Weights of a small transformer language model: LayerNorm before each block.
Each number is 128 + 24 x the weight over its row's rms, rounded and kept within 0 to 255. Layers, rows and columns count from 0. Numbers have three digits each. The size before them is the row's rms in percent of the matrix's.

# layer 6 attention value, 256x256, rms 0.0623, rows 214-255, columns 192-255
104:091105127138138130118175149115164154158115109089112156152154109161085153177143104155090132153100138075118099114149082116114135132125138100124107107138140131098109087119150152117105153111107140
107:110159146160133088105142184102137141139079080151137107123139138146150123133165140119127116117137159118150140147133069121121129136135124115127131106152157143125103097138125117087090053145126146
102:139123148140158112160125109143084133123116171126147166181100119127156145136125107102139162112153116137165123112129136141109120117143166130152063124155095140171106140130101105130148090102125134
106:130157101124104160130120110156148120082117140111144176106079088099093145110139126137130189100151115145182133195134148116143121100126063127105141141103139132107147120159133087083152142130134138
110:089132117146132127145113163133142105116104119193150126127159139127138106131101105122119130142128144110143134158125117085098138113062092144110120156127151117144142123122158101124145172112111109
106:157141093132143135157159118133148140118129131123153151172076091151146119135116131135123129144098168119157139080101142098143072085120134143112144141120171119141140138103124099102117118118112131
106:144116147134121149137159120112108144108139088162109144119122147146143151143110158120103088119137116101127137144159115105154145127123121150115122128134131129135106162067127109134119128142108113
105:167103134133146184075133158141152120090122134135158112127142114128108165109081149133099111136084105130123141160112087115162148146148172122115145113113129069071150148117154139119094131159139176
105:140127126152132137121147115116130121097164114133096125167146163114118118071150125114144152141093123144130107119104135134079122114162105146175139174154186141122107126136159124143137145187153129
104:155150103139139134112130123172119123072154136109107117136116115121147136132114133173110106127136117108128118087135115114150111113146128080092103176143069108098123133102086156073137130114132169
137:111113112157114124097146101097151175143110109062127086119140139112095131149153147117137106124110135084111131109111174127152148159136136157127164113112106100109083134156102120164141198117128124
131:130155063120079123136121125115093117115118161137120141163139161128124156137141131145138167135141115102126132150120145107132129154139156111161146128138149135156109185156138124152147160135146131
121:153137162119155122130123082150162117141156122136129111115131103105132135125124123090057149141138166153126135101160084141141115105163125117110116113098119115102173158152120109108147159143160133
131:105128110102158095150143172075115130081135118129126115127117113146135102112103085125075140127119117138153128200113122100130108119089125194100121171123130140144101128113103108158148128129126123
125:132102171134109122108135113108145116135125108083174115155128144139161106130179166162192157142116117177166152104134105140120138125114122153149070104096104141103135157122134124146100128100126143
127:133129120146112167174144104073201152147118121100141128122152131152109099165144119113133112138143110123101098130112080116104130152116127147155131106128153134120130128121142145102095153119088155
127:149135137146151074120136156113136148124142135123126133163164106111153137112107112138103105106158132138106105092142153156085160118133159114143090107167137095143149150157125128124073134137136168
134:130111145145115090108111130130122148173111105203129131116103125099132164152112162130140145120129102121143126159136157114154095146177165108100101095114084121145072087133134116108119134113139162
125:092127115090125119149091190126141097107117129137125146106141109160136151102134129112122092112097068135156123094117088117091171149146114154135117137125138133124101145115139122127117123165158138
121:110143117118088100143108172133130075098118145128170122080117165111103161109119149123103175114130151126132136144143167142151099137153115107121125124118130147117076142121147186124150114105163083
127:132087159135133165179081144119116129118164120163109145120126150107121186130132168133101091108123115133136096150119136091141089142093132151143141103116120121057120122124132138132094142148138120
129:100143136144123098135113094143123130144123123109131099127147136105126119111112100115159152120144137105163071084156119139105121158141120127146118144107120186156101127147128154188132100110156089
129:128137165145142124124145128144106154117114141156119144122124144109139118138120134189130106064130129099103138099128084128126114085127174130149079101135099118142113132152162141154092122106127168
129:147155122141107138109114134119143139121146135152123108121126139147136114097140108120113112145155099104131121145138157147137130110126140134116072163169141106082123174061134132120165118157117118
132:098125126133150150113121081122096097191170140112098099136109144143109154135105107143099132137147109151175072112138152114126116127136177140123134138061130145140135131090098096106116131191103146
128:150111095128143138154148132152144125121139111112133144125118124118122149144107176132135151162091101164135109129165123156101146093145128150140128121114154097136074079116101128142124121128114133
126:156137138143112099160109120159092108113124119124114100129105134116188146125129123114131135135131140104184171140144130116096174111130121116129173166131153093127129118150118126136069162122136182
127:133103146147135184158108122113130121130123128130161110092104098121139128109115113141099175126135105101142125168092140117144178160166090116115149125152141131109121108123107133112139132158123113
121:080125146134106111118182184130108136114130113111076090118147180113151130132147141140137136153124135157105109152128091160114127114101143114156149127147120119133157114130134133120113170132140107
122:149174131152145132122089076147151102115143173163074125128137151100164134132113122094084136173125140116087100090093096137124141120122120156114154145128139131070111133124134095086090145090134122
129:168129107137097130137157146101157114137103128114106098107161103166106133128154098082167159122094142110133141139154095111107111119131112113128137150106154157138151129144100058156147148132123121
126:107166134142115143111150114112118162109129111152090103171106067114118147120145138123166112089125132127116161142158078096140136145160129137080148114142124117134172129080115135089105112158130124
126:102096102155119143153127121102104130174144118117133162172122156130131098125138096104116149107084131123205140130107151125163130080146132107121109152174135121139103128148120115112120116129141158
124:120122125148193082124123128149157108089176187133160108137141138148127143138095135147145160128140136093134097145161136094127078127139172155106106130139154107094153129113146131130098144145118133
126:151088151095097138110119137120072105148120097083169121133100142146096146159107087106101093126169072125130151147142115093135143177127141120152117165132120111094158145106105105168095128133166135
127:153131123145140133156152087106156125119142130083104119154105148160155108125166126151132136134095136137153134093141134124113108128133127079111074159153130148152180087137097130093134120126108143
130:140136115152121184120098122147116185164151126122168115136128106163116094153126134162088150118145125154167153103153141086110132140096171120151122133129139150120086135155055105096103121119141094
120:133096125127112087122128089115126088132127115116125149117174112145134166098105113093137144128133110083086109119124097143144100143100125151119089139103135081183173091101072151128125128149132130
125:154124142139117145111105128115147144146164180161116100120131135137133151146182147132146108132114113144099131135143099167081124124086130116133141128149096101180113126135145169150153156102166083
138:114127153104120060075158122146093094152118168137120098154130147106098187117109059182097172125114138136156171111113122148085152120052121132169177130101155137158175160099133123084122115082125129
126:106149182129127140127119170159107133120128092092125117085108103181109140112129099127133126089120098109123082087126142107095121099188136100138110179100125121140143082171106145172133147076112122
123:154117150105133127130098163078140109116179153096145134137116077100092140158128147127145141097130126140131092152158129100128173115145112121108163140149131143146099145135106102150091112119129136